Part of a small language model's weights.
Size: width 640, 5 heads of 128, MLP 2560 squared ReLU, vocabulary 16367.
Architecture: rotary positions, normalized queries and keys.
Each number is 200 + 20 x the weight over its row's rms, rounded and kept within 0 to 999. Layers, rows and columns count from 0. The size before them is the row's rms in percent of the matrix's.

# up: layer 7 MLP up, 2560x640, rms 0.198, rows 2200-2242, columns 240-319
# down: layer 7 MLP down (transposed), 2560x640, rms 0.0518, rows 2200-2241, columns 240-319
up2200,102,191,186,176,214,208,190,190,182,179,192,176,178,218,193,191,189,210,191,213,191,202,174,202,195,201,194,199,208,211,181,198,181,192,187,175,208,190,196,190,211,177,185,192,192,160,202,227,220,180,175,186,231,210,189,180,201,219,208,174,210,192,209,204,198,170,223,179,178,183,195,174,234,201,166,217,222,194,211,217,186
down2200,103,203,209,186,217,201,235,237,202,159,205,185,205,183,212,232,217,232,176,179,167,205,211,221,181,212,234,193,206,217,197,204,196,191,222,190,185,194,186,210,221,191,209,191,154,173,203,174,186,211,204,212,216,217,167,178,224,170,195,174,187,198,170,203,188,204,176,205,199,189,215,210,198,216,179,224,244,220,183,230,181
up2201,104,230,212,205,187,177,184,189,228,220,161,213,203,161,179,213,184,194,214,233,193,199,205,195,208,214,172,191,215,203,217,207,194,234,195,189,191,198,201,148,199,196,207,214,190,180,207,202,236,200,235,199,198,186,210,176,185,230,235,198,194,202,215,191,213,203,228,185,232,204,220,240,179,232,205,229,201,185,251,211,218
down2201,102,209,217,219,175,213,217,203,199,212,204,208,217,164,225,179,168,180,183,214,236,248,184,210,178,204,192,190,210,215,182,208,232,231,197,208,227,198,140,183,193,200,182,177,228,177,184,220,217,182,241,181,226,207,218,208,213,229,195,206,215,192,238,150,185,181,175,180,206,171,200,184,188,205,186,222,151,169,227,190,210
up2202,102,205,156,179,178,223,236,220,152,197,204,227,157,199,219,231,229,164,210,199,187,204,196,194,185,197,209,175,231,194,215,188,193,202,212,230,176,190,216,201,176,215,202,203,179,187,202,203,201,172,228,193,187,217,200,183,165,211,155,207,220,206,218,205,205,181,209,205,195,197,183,193,160,237,171,203,193,199,214,151,158
down2202,102,192,186,176,210,168,196,201,202,225,204,179,201,206,184,158,216,198,189,189,205,184,195,192,210,217,190,200,196,156,227,205,204,215,204,202,207,235,193,197,213,208,214,207,170,187,205,209,210,145,162,199,174,203,217,156,215,223,193,202,225,186,231,176,225,218,199,223,206,198,178,177,196,198,181,224,191,211,229,142,190
up2203,110,225,225,209,222,204,173,200,195,231,172,193,205,175,183,198,219,199,227,206,220,219,199,188,192,173,201,167,198,196,211,212,171,176,229,179,184,178,210,209,220,179,173,229,178,201,212,220,210,190,236,184,189,207,208,197,198,179,220,203,204,200,241,183,249,261,197,186,231,181,183,164,212,173,159,175,195,169,183,201,209
down2203,106,225,232,223,219,220,209,220,191,193,185,170,178,188,201,199,188,187,183,213,173,209,165,163,182,179,188,197,243,256,185,193,211,181,182,173,203,209,180,187,209,202,194,206,198,194,202,203,213,213,214,232,190,188,179,187,213,201,194,210,156,180,195,207,218,206,179,174,218,210,188,164,208,188,243,178,181,178,207,165,217
up2204,098,176,207,206,218,205,200,253,185,172,200,212,193,182,245,197,160,229,212,186,191,214,207,224,184,221,189,239,221,190,187,225,200,208,192,198,195,203,183,202,207,203,176,216,195,190,205,221,217,190,194,191,229,199,192,184,214,211,217,181,205,203,202,157,195,192,219,220,179,189,187,226,204,199,225,206,203,165,161,242,197
down2204,097,192,201,225,251,199,190,232,170,199,215,234,223,217,200,184,184,193,229,218,195,193,192,183,230,192,181,208,133,187,225,215,231,203,205,204,196,195,193,207,248,184,193,168,179,232,208,187,211,221,213,178,188,202,211,227,221,208,195,200,247,186,179,175,228,188,207,214,194,205,167,226,167,245,209,187,216,176,185,199,202
up2205,091,193,186,201,232,191,188,160,184,194,204,213,197,183,221,249,203,147,227,198,196,233,228,183,241,208,217,228,212,150,149,218,228,213,208,205,193,215,175,263,219,212,193,178,206,228,210,201,181,165,220,242,212,180,194,186,210,194,169,186,181,206,226,203,216,192,215,203,209,207,239,188,194,219,188,239,190,179,190,209,212
down2205,095,179,219,180,222,196,177,203,226,209,190,199,146,201,223,203,211,182,205,212,196,211,212,215,205,201,226,217,187,192,191,216,194,200,216,227,189,215,196,198,193,195,213,194,214,205,177,194,222,208,214,210,185,212,197,187,219,230,207,221,218,196,195,218,177,190,211,209,201,200,195,191,196,217,215,209,196,186,180,188,199
up2206,104,183,175,238,149,188,198,212,187,217,203,204,210,211,215,203,172,226,224,210,213,193,188,176,183,161,222,177,206,207,201,217,178,190,191,221,232,204,185,219,168,188,228,172,164,191,181,189,227,201,196,173,216,210,217,196,185,196,192,186,190,204,248,218,203,211,160,189,191,224,225,208,204,187,188,200,206,200,164,190,210
down2206,098,232,194,218,199,207,225,197,198,201,193,234,204,242,174,207,195,179,180,192,174,223,225,210,165,178,227,173,207,186,221,230,132,208,215,208,179,180,194,223,232,185,231,214,204,203,191,209,208,198,224,195,178,192,167,221,230,214,203,211,217,177,228,206,183,190,213,216,176,224,214,199,216,217,194,246,227,199,186,199,188
up2207,084,225,199,210,184,245,236,207,215,167,207,214,225,157,236,186,220,200,189,207,201,200,185,207,246,182,203,210,219,223,167,201,199,227,220,203,213,208,177,192,184,188,212,188,208,229,215,196,218,190,171,215,204,175,239,185,219,231,194,183,179,169,196,227,181,200,231,187,201,229,184,182,198,197,178,226,194,221,223,188,210
down2207,095,208,211,208,184,185,169,201,195,204,171,190,233,190,195,172,253,199,194,231,217,189,175,198,200,209,192,222,199,179,225,216,197,204,189,185,172,176,209,196,220,205,210,223,180,157,169,209,187,195,242,173,190,207,190,176,231,205,155,242,190,214,203,178,198,198,182,205,224,229,177,205,201,201,219,211,178,206,225,187,215
up2208,087,192,190,217,207,207,242,195,225,214,207,220,183,163,245,200,210,220,194,182,170,175,177,192,222,179,182,183,193,193,179,214,171,236,213,216,199,221,219,232,169,194,166,211,209,206,201,192,208,208,194,215,199,194,188,213,173,181,207,187,206,203,204,226,212,210,217,167,229,179,223,218,178,189,186,221,204,197,245,158,177
down2208,097,196,215,192,188,193,176,202,177,188,231,197,233,212,178,187,190,203,172,206,212,191,222,176,171,213,205,230,195,199,216,187,189,172,199,203,202,193,193,189,244,179,224,189,211,187,245,171,177,175,203,196,198,198,173,183,207,189,178,226,211,130,215,220,202,197,190,214,202,174,157,191,177,192,212,167,228,172,179,192,232
up2209,096,176,154,226,218,219,198,214,185,215,191,214,204,160,219,204,158,217,224,190,180,192,233,209,194,207,244,159,197,230,207,192,215,234,166,246,188,225,198,243,208,187,190,213,206,218,195,213,221,220,202,203,216,209,204,212,199,174,236,162,168,224,218,190,233,158,204,207,190,192,200,184,181,172,201,226,234,187,198,184,183
down2209,092,163,186,213,178,192,226,221,197,201,214,198,222,191,188,142,205,182,216,185,212,184,229,204,184,222,205,209,193,158,200,184,239,198,222,214,196,186,196,188,208,221,215,207,212,193,209,193,187,186,221,182,180,194,224,177,205,241,174,183,229,185,226,173,216,213,227,162,228,172,205,171,201,187,197,210,196,214,229,201,202
up2210,092,225,207,179,196,197,202,162,183,218,169,210,235,152,218,216,198,189,185,245,212,196,218,181,226,194,222,196,185,209,205,186,181,178,194,180,232,203,190,168,216,230,229,207,164,223,170,185,169,176,223,195,226,220,226,215,239,166,217,223,230,197,192,241,275,180,205,199,215,193,205,188,185,219,205,175,227,210,198,211,212
down2210,097,213,199,186,189,198,188,177,214,196,181,211,181,194,178,204,184,210,185,221,192,176,209,211,180,187,194,183,211,188,205,202,218,208,191,215,192,258,222,226,208,244,168,202,157,195,192,229,200,165,183,180,188,199,212,168,231,205,160,220,228,200,188,217,182,197,192,193,194,221,157,206,215,196,177,185,202,213,190,197,220
up2211,094,157,172,201,218,153,199,186,187,201,167,206,198,202,221,240,189,204,215,209,172,210,213,172,216,193,192,192,216,196,184,180,233,171,171,162,197,203,227,197,201,200,201,209,214,209,194,192,200,198,221,203,186,203,193,210,226,176,236,198,196,184,159,169,227,210,212,157,167,206,179,158,189,189,182,175,237,197,174,205,183
down2211,099,187,232,185,193,208,185,160,208,182,212,179,164,218,210,209,226,204,196,187,180,212,187,223,201,186,180,178,239,203,159,198,203,187,229,206,194,157,217,182,194,172,196,242,198,180,193,189,205,214,197,203,187,209,198,216,197,216,198,218,193,183,180,192,188,245,218,189,257,216,160,222,195,199,206,198,199,154,186,188,246
up2212,102,216,195,215,175,183,210,202,185,176,193,175,171,213,199,205,188,177,186,201,177,232,173,193,181,211,180,206,197,191,193,199,201,218,207,177,204,185,158,201,179,216,214,186,166,205,202,209,203,204,224,193,147,166,180,175,220,167,211,206,189,164,189,203,206,193,197,193,206,198,193,207,259,220,187,230,218,187,215,168,218
down2212,101,167,188,210,188,204,198,177,197,171,219,205,228,182,207,197,191,198,180,182,203,216,201,200,204,180,200,189,212,226,258,197,190,214,198,185,218,164,157,228,238,204,194,175,190,254,202,175,167,220,218,201,217,195,178,223,213,182,211,225,201,228,179,223,214,205,197,218,212,188,213,232,207,187,218,166,186,216,156,217,209
up2213,095,219,179,187,187,199,219,171,196,200,210,197,195,180,169,218,200,199,178,198,203,202,216,209,192,172,238,170,194,192,217,236,207,202,253,194,214,191,197,194,195,169,242,191,188,222,194,206,188,206,209,211,192,218,197,194,224,229,192,200,212,195,204,204,180,242,205,226,228,181,174,190,190,194,212,227,228,200,204,163,199
down2213,096,216,190,222,191,182,213,212,217,203,205,208,184,188,193,212,165,190,203,221,222,212,178,231,168,244,180,172,226,176,188,203,237,187,184,186,194,190,194,201,195,174,187,197,177,218,194,206,210,196,209,225,186,196,168,230,194,195,199,197,195,195,221,236,209,186,189,243,177,247,192,165,234,224,207,188,191,180,189,199,172
up2214,098,207,199,199,186,200,198,199,171,241,194,199,194,202,196,213,216,196,206,200,224,176,202,207,209,161,193,190,178,195,189,216,206,227,211,209,201,202,192,175,195,190,221,175,233,184,184,180,205,160,215,230,191,222,187,185,198,217,190,204,188,190,246,197,202,196,176,217,205,224,196,194,188,197,193,171,196,204,201,191,202
down2214,096,214,180,254,206,248,214,195,190,182,193,186,191,202,188,240,207,201,199,177,190,219,215,222,183,211,172,194,156,198,203,213,202,183,207,222,201,212,203,203,191,163,206,157,213,175,192,236,228,202,198,203,191,213,190,196,186,212,174,218,222,188,179,232,183,199,170,177,203,209,221,241,197,170,174,178,206,216,220,232,210
up2215,092,217,200,227,180,146,180,232,194,200,212,222,190,222,185,175,187,208,207,186,184,203,172,151,201,177,177,238,181,179,184,180,173,231,190,244,206,195,224,199,231,191,196,198,188,193,183,219,228,200,189,210,211,178,188,205,223,188,208,179,192,204,171,169,195,187,217,177,203,195,200,197,214,208,194,211,214,214,197,243,185
down2215,096,179,214,158,219,200,201,218,205,200,192,199,211,163,172,214,190,210,190,215,197,177,180,195,189,180,187,199,180,192,192,207,184,183,198,206,186,219,213,183,195,178,213,193,191,182,169,186,193,182,228,206,190,208,201,175,203,196,172,187,213,217,190,217,204,191,208,234,141,215,207,168,197,199,181,212,179,205,211,217,177
up2216,104,246,193,183,195,168,203,152,174,226,219,210,170,229,225,188,181,203,192,225,206,198,219,203,173,211,187,194,177,224,186,202,195,198,182,213,243,208,195,190,182,221,200,196,187,197,155,196,166,198,234,170,206,213,209,176,241,192,167,163,194,168,222,208,179,235,199,227,186,186,209,207,196,174,184,206,226,184,203,187,195
down2216,101,179,213,178,171,203,198,204,192,174,231,217,187,208,217,198,171,206,178,237,182,190,224,182,233,238,203,193,217,206,234,200,182,194,183,182,199,233,212,211,197,193,200,230,231,181,232,202,178,203,180,220,229,199,204,208,184,212,203,199,237,179,242,191,225,192,185,174,181,195,233,210,166,177,189,204,213,202,217,219,197
up2217,103,195,210,200,236,186,226,172,173,195,199,208,165,244,185,204,200,198,185,227,206,198,210,211,184,160,210,171,222,220,235,196,227,232,196,226,233,204,206,195,200,163,195,224,199,204,244,192,203,184,175,193,188,181,173,244,225,229,208,204,202,209,193,217,178,222,187,197,225,199,196,210,239,206,193,213,200,204,208,210,215
down2217,099,193,175,170,210,199,198,199,205,186,207,240,211,200,185,201,215,240,219,193,199,205,188,224,185,202,199,203,164,165,169,220,185,197,270,245,206,184,182,212,187,204,214,211,194,205,226,198,203,202,216,166,202,198,228,230,214,225,187,164,193,236,172,199,238,216,201,187,194,186,197,160,193,216,170,187,180,200,217,206,213
up2218,106,208,189,220,234,247,202,183,204,189,190,189,191,178,214,209,206,177,201,201,207,205,215,200,201,185,180,189,216,225,199,213,176,250,157,209,241,226,130,200,191,184,207,203,195,212,206,222,209,208,203,188,186,204,223,236,219,215,193,208,196,226,158,193,238,171,210,201,206,181,180,213,232,218,236,192,221,192,204,213,181
down2218,106,189,203,180,220,186,214,184,203,170,204,172,194,188,218,230,191,239,181,167,232,199,230,215,167,211,205,200,193,177,186,214,196,225,162,222,225,242,181,190,199,212,201,220,183,241,208,193,211,188,199,248,201,199,213,195,233,212,241,213,218,208,177,155,218,205,188,227,196,167,181,202,195,201,156,226,207,194,201,172,215
up2219,089,212,173,219,179,188,194,185,241,186,198,191,186,168,194,203,189,182,195,192,202,222,196,256,185,209,229,195,216,205,246,182,190,201,178,206,206,205,188,206,172,207,205,228,187,203,167,231,199,204,216,205,211,236,181,201,190,187,188,199,200,226,209,213,144,220,213,203,239,233,217,216,201,226,173,234,202,216,226,154,185
down2219,095,189,201,203,192,180,164,184,217,178,201,200,214,182,184,200,191,202,190,205,197,207,221,240,242,205,212,197,222,183,207,194,174,186,198,192,224,220,179,217,178,224,217,188,227,202,201,209,221,195,218,199,174,168,203,209,184,192,172,243,253,184,190,188,170,244,196,211,199,253,201,195,196,189,201,184,213,207,196,198,195
up2220,096,196,215,215,206,195,191,205,210,211,175,187,192,207,174,235,167,193,217,206,233,178,151,193,194,208,214,187,222,207,184,216,223,168,200,216,194,192,199,163,178,200,187,188,210,191,187,220,189,236,203,239,211,186,229,216,197,238,185,228,157,216,212,207,185,209,217,200,196,219,200,194,175,203,220,220,222,194,197,192,191
down2220,095,189,187,193,195,197,200,186,255,155,208,200,209,195,186,214,158,197,212,182,227,193,197,174,185,200,189,172,228,200,213,195,215,214,188,158,182,227,197,179,193,222,210,211,222,215,205,198,174,208,188,218,195,206,178,204,226,231,196,192,171,217,233,208,230,215,209,204,185,168,194,201,169,237,181,222,210,191,200,236,186
up2221,098,201,224,205,202,179,198,203,223,159,225,200,169,211,217,198,205,203,241,183,225,196,191,166,188,201,208,194,239,193,189,220,182,201,209,191,181,189,200,215,232,177,200,214,235,187,196,194,188,219,203,184,217,169,210,203,176,188,212,180,194,154,198,199,238,191,201,216,201,208,202,206,199,189,206,191,249,172,216,162,183
down2221,096,252,194,203,177,197,175,192,218,203,168,207,188,222,206,214,193,225,225,192,182,180,135,197,207,192,236,220,252,217,225,214,213,193,209,165,195,189,201,174,160,216,209,217,187,201,188,192,211,175,219,198,213,152,198,213,199,183,186,242,185,187,187,178,178,172,206,205,194,206,209,177,190,195,195,183,170,187,189,201,188
up2222,096,245,187,207,216,220,163,181,192,177,208,177,239,179,175,245,191,186,176,212,205,230,192,215,155,176,171,196,185,228,206,188,221,183,155,213,229,216,172,207,172,225,183,197,209,189,202,223,235,188,159,210,206,202,200,246,202,185,195,199,214,206,197,220,185,172,192,206,212,230,211,208,209,188,193,165,175,195,177,182,198
down2222,099,228,181,188,234,233,206,147,195,202,212,211,192,221,182,165,216,236,197,185,231,198,204,182,222,191,229,236,203,183,227,186,210,209,226,215,191,252,178,184,200,218,191,176,201,179,183,233,227,197,224,185,187,211,183,230,177,250,182,217,203,218,204,226,196,193,188,180,200,178,221,214,180,210,179,220,211,204,225,204,199
up2223,099,240,224,193,243,181,190,211,165,200,192,189,215,209,196,190,227,185,205,240,197,196,190,196,201,170,229,189,211,212,198,192,198,229,190,176,154,186,202,190,173,149,190,216,189,181,194,184,166,196,228,199,214,186,167,201,214,216,162,188,189,186,162,234,204,183,192,183,221,170,191,207,226,205,209,179,230,249,202,171,190
down2223,100,190,201,186,189,205,198,194,204,219,189,173,180,209,190,191,168,226,183,123,196,192,208,203,206,191,203,163,241,201,198,180,200,240,201,213,177,192,221,190,200,199,205,198,184,194,227,207,219,177,200,189,203,214,220,197,192,205,193,196,211,210,202,204,214,213,218,186,217,195,173,228,222,189,217,199,210,193,168,193,206
up2224,095,196,145,219,209,215,208,217,208,192,193,239,244,186,226,162,208,204,213,155,219,211,180,188,226,173,204,189,227,195,209,212,187,207,198,181,212,189,150,225,206,206,219,232,209,171,189,221,212,199,205,206,208,172,195,211,228,209,223,236,153,185,181,201,185,190,215,204,220,210,220,192,213,195,205,194,190,209,201,209,173
down2224,097,219,192,163,209,190,217,187,203,168,190,242,237,172,235,209,189,175,200,186,208,178,210,213,205,203,181,196,204,191,181,182,179,231,182,180,228,171,178,198,193,201,209,210,212,165,149,221,219,200,228,187,173,220,193,221,206,206,204,231,174,197,206,209,144,218,193,192,188,224,161,221,180,232,210,211,216,215,151,226,178
up2225,097,236,211,196,197,180,183,179,216,196,228,206,201,162,211,212,196,224,232,160,230,221,208,214,170,174,219,212,199,241,207,183,191,202,203,195,193,195,199,172,190,225,189,198,176,201,154,210,172,184,217,215,200,157,216,183,183,201,215,210,180,191,205,187,209,219,199,221,181,207,193,202,182,212,177,249,221,182,181,186,202
down2225,100,205,215,186,234,202,157,175,202,226,204,186,185,179,194,206,205,190,195,210,162,217,172,202,218,195,185,169,220,200,157,187,204,193,173,191,174,196,189,198,181,207,204,234,201,189,191,202,195,202,172,203,222,187,189,214,200,221,226,205,181,199,207,185,219,158,217,222,184,180,236,173,227,207,208,218,224,210,205,168,203
up2226,101,202,219,218,184,222,204,200,190,206,186,190,164,230,199,205,232,210,167,247,204,192,218,226,222,201,206,212,231,208,196,194,208,214,197,180,217,209,197,205,230,213,220,188,185,230,192,208,240,236,218,210,181,200,204,215,167,199,195,236,206,223,207,209,205,175,186,218,196,187,182,190,200,213,182,199,199,212,157,193,229
down2226,103,243,208,195,204,202,192,200,194,211,238,228,167,244,164,248,221,217,190,206,164,215,249,209,171,210,195,196,203,219,231,194,185,212,177,183,205,192,227,167,225,243,201,197,172,165,182,203,188,193,192,221,201,170,173,182,201,189,177,221,190,229,195,214,176,191,200,194,216,185,211,213,160,245,187,215,203,211,185,230,178
up2227,110,137,188,200,162,176,221,223,227,201,229,190,234,219,202,201,182,196,236,227,169,208,191,158,207,212,159,193,211,224,214,236,199,208,256,214,212,214,206,226,215,212,224,222,217,206,206,222,198,193,221,196,240,182,179,202,199,234,202,159,166,202,205,177,187,190,188,224,188,185,218,221,223,190,223,225,195,208,194,186,182
down2227,104,224,198,205,218,202,228,202,226,181,196,168,202,249,225,206,179,209,213,219,151,228,164,187,218,208,191,200,173,221,138,209,199,237,231,242,218,191,200,191,205,219,233,188,147,177,188,156,211,205,200,224,201,211,209,218,237,185,219,207,207,208,202,218,231,195,220,188,206,201,208,200,197,162,213,245,209,165,198,179,170
up2228,106,169,184,210,188,193,196,132,193,221,201,194,200,214,210,198,204,223,232,201,222,191,224,204,203,182,208,220,182,218,191,181,213,210,164,211,207,255,191,191,201,180,180,187,190,189,196,222,210,201,195,234,224,180,195,228,196,180,205,205,160,216,189,217,219,208,168,199,195,196,211,192,216,202,200,199,205,191,221,208,187
down2228,104,176,197,185,207,188,205,205,206,171,213,194,193,168,194,201,196,190,220,194,208,166,197,203,207,190,170,198,184,213,194,204,240,198,202,194,188,224,204,199,196,191,211,221,205,204,257,218,205,196,179,153,221,188,192,200,198,194,207,207,210,202,166,206,250,206,201,208,200,190,208,244,226,195,217,180,220,230,162,221,228
up2229,105,195,205,235,216,217,256,189,214,185,182,186,196,168,180,205,212,204,200,215,215,182,195,209,220,215,232,140,203,207,224,196,189,232,175,189,207,200,196,203,183,207,222,187,227,201,218,206,179,190,214,173,186,191,205,186,184,231,228,197,168,205,210,196,189,193,187,170,199,211,168,218,227,203,205,224,228,212,173,203,186
down2229,106,182,187,215,232,175,187,192,198,202,200,213,221,203,232,181,205,219,190,189,210,227,181,185,212,196,216,201,170,235,192,199,209,232,160,203,232,203,210,203,200,206,176,186,175,165,215,205,213,182,180,184,210,183,171,204,179,177,174,221,185,197,193,203,205,217,246,220,153,177,180,192,222,207,199,185,199,188,212,204,213
up2230,108,210,201,207,212,229,211,185,195,208,204,181,201,169,219,202,150,166,206,187,221,202,176,215,216,218,200,171,225,153,177,182,224,199,195,220,211,188,195,197,179,210,196,160,194,200,200,207,213,162,185,153,203,198,176,200,238,176,192,208,201,195,202,197,201,196,212,193,230,201,211,182,168,197,159,211,232,207,200,213,204
down2230,104,235,168,174,186,178,170,168,209,178,223,181,209,181,225,214,247,187,203,218,200,210,180,186,199,212,206,216,227,174,212,156,213,177,205,189,193,203,215,210,192,231,204,210,191,206,248,183,221,198,197,181,217,181,215,216,183,214,205,222,210,198,162,187,218,187,193,204,223,169,187,219,184,177,187,229,181,166,182,197,212
up2231,101,226,234,186,205,214,190,212,171,172,193,225,206,231,180,209,218,205,207,188,207,197,217,192,230,230,211,240,235,221,217,196,192,211,193,203,189,213,175,173,204,211,178,188,205,245,238,234,188,206,214,196,182,193,218,194,194,191,209,229,198,174,236,171,220,200,192,209,236,186,248,213,181,181,189,207,165,209,200,209,198
down2231,101,196,220,208,188,184,219,209,193,182,198,192,209,210,160,173,226,191,240,209,207,192,201,195,203,188,220,203,171,232,197,183,191,200,180,182,214,141,212,196,173,205,189,187,160,231,213,212,222,208,205,195,230,180,207,205,169,198,225,205,230,207,207,195,207,209,231,207,207,250,214,195,200,230,213,198,202,237,165,239,212
up2232,102,213,182,156,197,225,167,215,176,234,231,212,174,191,191,198,240,225,191,208,167,193,183,216,207,223,200,181,206,196,207,168,188,188,236,217,204,217,171,190,164,203,210,195,201,185,218,218,221,234,200,210,241,187,197,222,203,189,193,212,211,223,214,173,202,244,207,156,208,212,203,204,193,175,199,170,210,182,181,196,215
down2232,103,198,190,174,202,183,218,202,219,206,188,194,241,215,204,145,194,202,180,196,191,203,176,215,189,186,169,189,183,210,226,194,185,233,197,225,202,162,159,181,210,199,194,197,230,177,181,229,209,218,210,245,176,183,220,194,208,193,198,227,215,218,215,243,212,178,195,209,207,183,198,210,151,191,202,214,202,209,220,214,210
up2233,101,192,193,236,182,180,178,195,184,190,222,189,191,197,217,195,169,187,184,212,177,190,181,233,180,199,223,200,187,178,206,216,201,191,188,192,213,184,209,157,223,182,208,171,192,219,171,220,185,200,211,163,228,217,224,196,217,200,196,195,215,224,171,226,203,202,203,208,209,248,211,211,179,196,210,220,168,180,221,188,215
down2233,101,193,173,197,188,189,229,192,219,201,186,194,223,199,199,174,169,213,194,229,181,206,228,219,199,202,212,177,194,232,215,216,184,171,173,206,176,188,193,184,208,184,189,183,191,209,191,199,208,237,173,190,204,217,236,208,172,195,208,215,217,231,190,258,191,207,229,209,231,243,215,191,203,224,194,222,199,198,225,162,192
up2234,093,188,202,215,183,186,178,196,196,224,202,199,238,230,193,198,209,183,197,173,202,197,181,206,232,176,209,176,203,198,208,197,177,176,220,238,213,219,194,163,213,181,201,206,209,178,227,213,212,219,230,200,262,176,179,228,213,230,179,162,194,136,168,191,186,223,195,176,211,267,172,198,214,175,200,202,201,216,206,197,213
down2234,097,211,206,234,191,215,209,204,231,209,194,174,221,201,198,189,170,220,182,183,200,155,177,165,227,203,175,192,193,224,181,220,167,175,196,194,191,181,177,217,182,189,236,246,227,232,174,203,195,220,168,212,213,172,183,175,204,223,240,170,219,179,222,181,210,232,202,191,193,163,211,193,216,214,210,186,230,236,231,190,237
up2235,101,199,195,183,210,196,222,191,210,209,125,203,217,169,197,205,197,179,198,170,185,180,195,193,212,195,195,186,239,196,196,175,214,191,219,202,175,203,179,190,208,168,207,216,203,207,178,203,206,206,166,176,223,218,190,218,207,205,195,193,202,204,193,191,183,199,165,162,194,210,191,226,173,189,239,210,199,235,198,191,207
down2235,095,178,173,200,214,189,200,206,206,204,204,227,214,190,190,213,168,201,175,218,209,190,183,189,185,215,183,148,187,198,210,216,192,207,174,192,192,168,179,152,191,215,211,256,165,215,202,221,210,211,191,198,203,218,212,197,183,213,215,242,212,212,186,207,197,193,149,184,183,216,177,178,213,177,221,223,231,220,232,207,204
up2236,103,209,192,222,222,170,201,204,218,244,201,214,191,204,184,218,200,179,211,174,201,170,190,178,164,211,200,207,217,195,211,206,266,175,175,179,196,187,187,214,235,167,177,213,243,190,188,190,192,180,174,205,228,211,201,208,177,180,220,168,187,204,220,191,199,221,184,183,205,206,200,221,204,230,205,190,190,189,208,193,197
down2236,100,170,214,175,222,187,164,215,200,194,187,205,225,150,203,207,195,213,223,228,203,192,171,189,182,207,220,212,168,204,210,214,216,199,230,210,200,201,249,229,181,183,162,228,197,196,196,167,217,229,204,185,206,186,205,179,172,195,227,184,199,225,199,169,212,186,209,175,209,209,161,191,209,234,183,237,247,142,213,235,233
up2237,101,190,178,213,241,162,193,216,197,210,216,191,220,186,166,198,225,207,172,203,216,187,224,155,189,226,192,200,206,239,212,164,202,166,172,222,244,210,188,150,175,190,191,210,213,216,180,188,164,218,175,200,215,191,241,228,214,196,207,226,193,229,189,196,204,169,199,189,198,190,218,212,216,188,157,199,207,193,192,212,228
down2237,097,203,192,220,221,186,169,190,193,202,185,197,201,204,200,181,202,175,177,236,167,199,160,193,218,177,242,195,182,176,207,191,188,185,147,189,192,169,163,222,212,215,187,229,196,208,161,204,235,217,176,185,202,237,217,228,185,171,190,186,216,182,183,234,197,218,187,187,190,195,160,202,202,236,197,206,196,206,177,173,194
up2238,103,188,219,218,177,220,217,200,198,192,165,169,182,179,184,186,202,223,180,215,192,201,212,192,221,205,233,196,192,206,225,202,186,220,227,194,190,182,222,219,199,240,213,171,212,213,195,208,177,258,170,195,182,201,191,165,184,165,222,198,200,176,185,228,262,209,215,217,178,195,198,195,211,237,205,203,203,222,192,210,209
down2238,104,176,199,195,185,217,205,235,239,231,185,190,175,193,210,171,198,186,170,194,221,223,223,214,219,203,210,224,173,184,246,227,213,198,224,214,197,170,231,206,177,208,202,190,234,180,213,171,175,257,210,196,186,218,234,180,161,195,167,185,210,208,178,220,211,223,216,208,199,197,207,173,230,225,201,209,209,195,212,200,206
up2239,105,191,211,190,190,192,193,193,184,180,188,207,208,208,218,176,208,187,201,156,237,189,185,222,251,208,200,221,192,193,198,224,208,161,173,192,185,221,188,152,198,192,216,201,196,171,219,192,191,219,203,185,197,178,198,161,186,210,192,227,165,211,209,211,193,177,149,179,213,214,207,199,187,198,184,196,194,209,231,221,218
down2239,101,215,204,197,156,198,192,175,184,211,158,229,218,188,204,186,226,183,207,197,238,225,163,239,213,222,213,198,203,176,237,197,178,215,193,182,219,203,232,189,204,207,200,195,215,178,244,211,197,225,175,189,203,208,181,190,207,204,194,196,201,165,262,217,220,249,179,214,207,213,173,205,212,236,201,190,194,210,197,235,202
up2240,104,194,231,206,196,221,212,208,214,228,185,212,195,220,248,197,182,188,202,210,200,206,202,222,195,218,199,215,169,216,202,249,197,213,209,158,202,240,208,179,186,194,194,212,183,202,172,220,170,171,168,191,184,195,221,176,192,199,182,201,192,185,164,228,168,197,183,189,187,179,211,208,208,227,167,228,160,210,179,218,203
down2240,104,191,193,226,178,201,232,214,201,223,250,217,192,218,213,245,194,224,192,208,223,205,254,193,164,223,192,194,203,188,234,191,175,201,195,221,203,182,200,227,164,201,167,178,173,186,202,197,193,222,209,223,166,178,197,229,181,175,177,197,225,201,195,197,186,236,205,188,180,215,212,196,212,226,196,194,187,226,199,201,185
up2241,102,207,184,203,202,168,212,212,184,228,164,233,189,178,166,230,191,209,218,227,202,197,191,180,213,213,216,202,205,205,214,220,183,187,218,210,206,204,189,186,194,223,199,234,175,190,179,221,210,202,203,190,235,193,172,203,220,180,214,224,249,192,163,185,197,238,225,183,222,210,207,185,223,221,179,198,259,236,197,178,171
down2241,098,177,200,181,207,178,199,222,207,194,188,178,193,197,174,199,202,204,187,197,227,212,189,184,205,194,210,177,201,211,205,222,175,185,209,199,192,190,175,199,179,209,142,201,216,249,180,178,196,210,142,173,199,204,167,226,183,236,225,229,180,229,207,206,204,231,199,161,215,164,216,181,180,199,190,188,238,188,216,200,213
up2242,093,219,195,208,196,219,231,196,209,191,193,200,194,197,193,241,197,202,223,217,209,190,204,143,192,214,182,209,198,192,199,212,187,226,170,172,225,222,231,164,197,167,215,220,205,209,228,194,221,208,202,201,173,197,221,240,199,215,167,210,183,176,212,183,200,224,223,201,161,180,221,187,217,167,205,202,211,224,210,224,197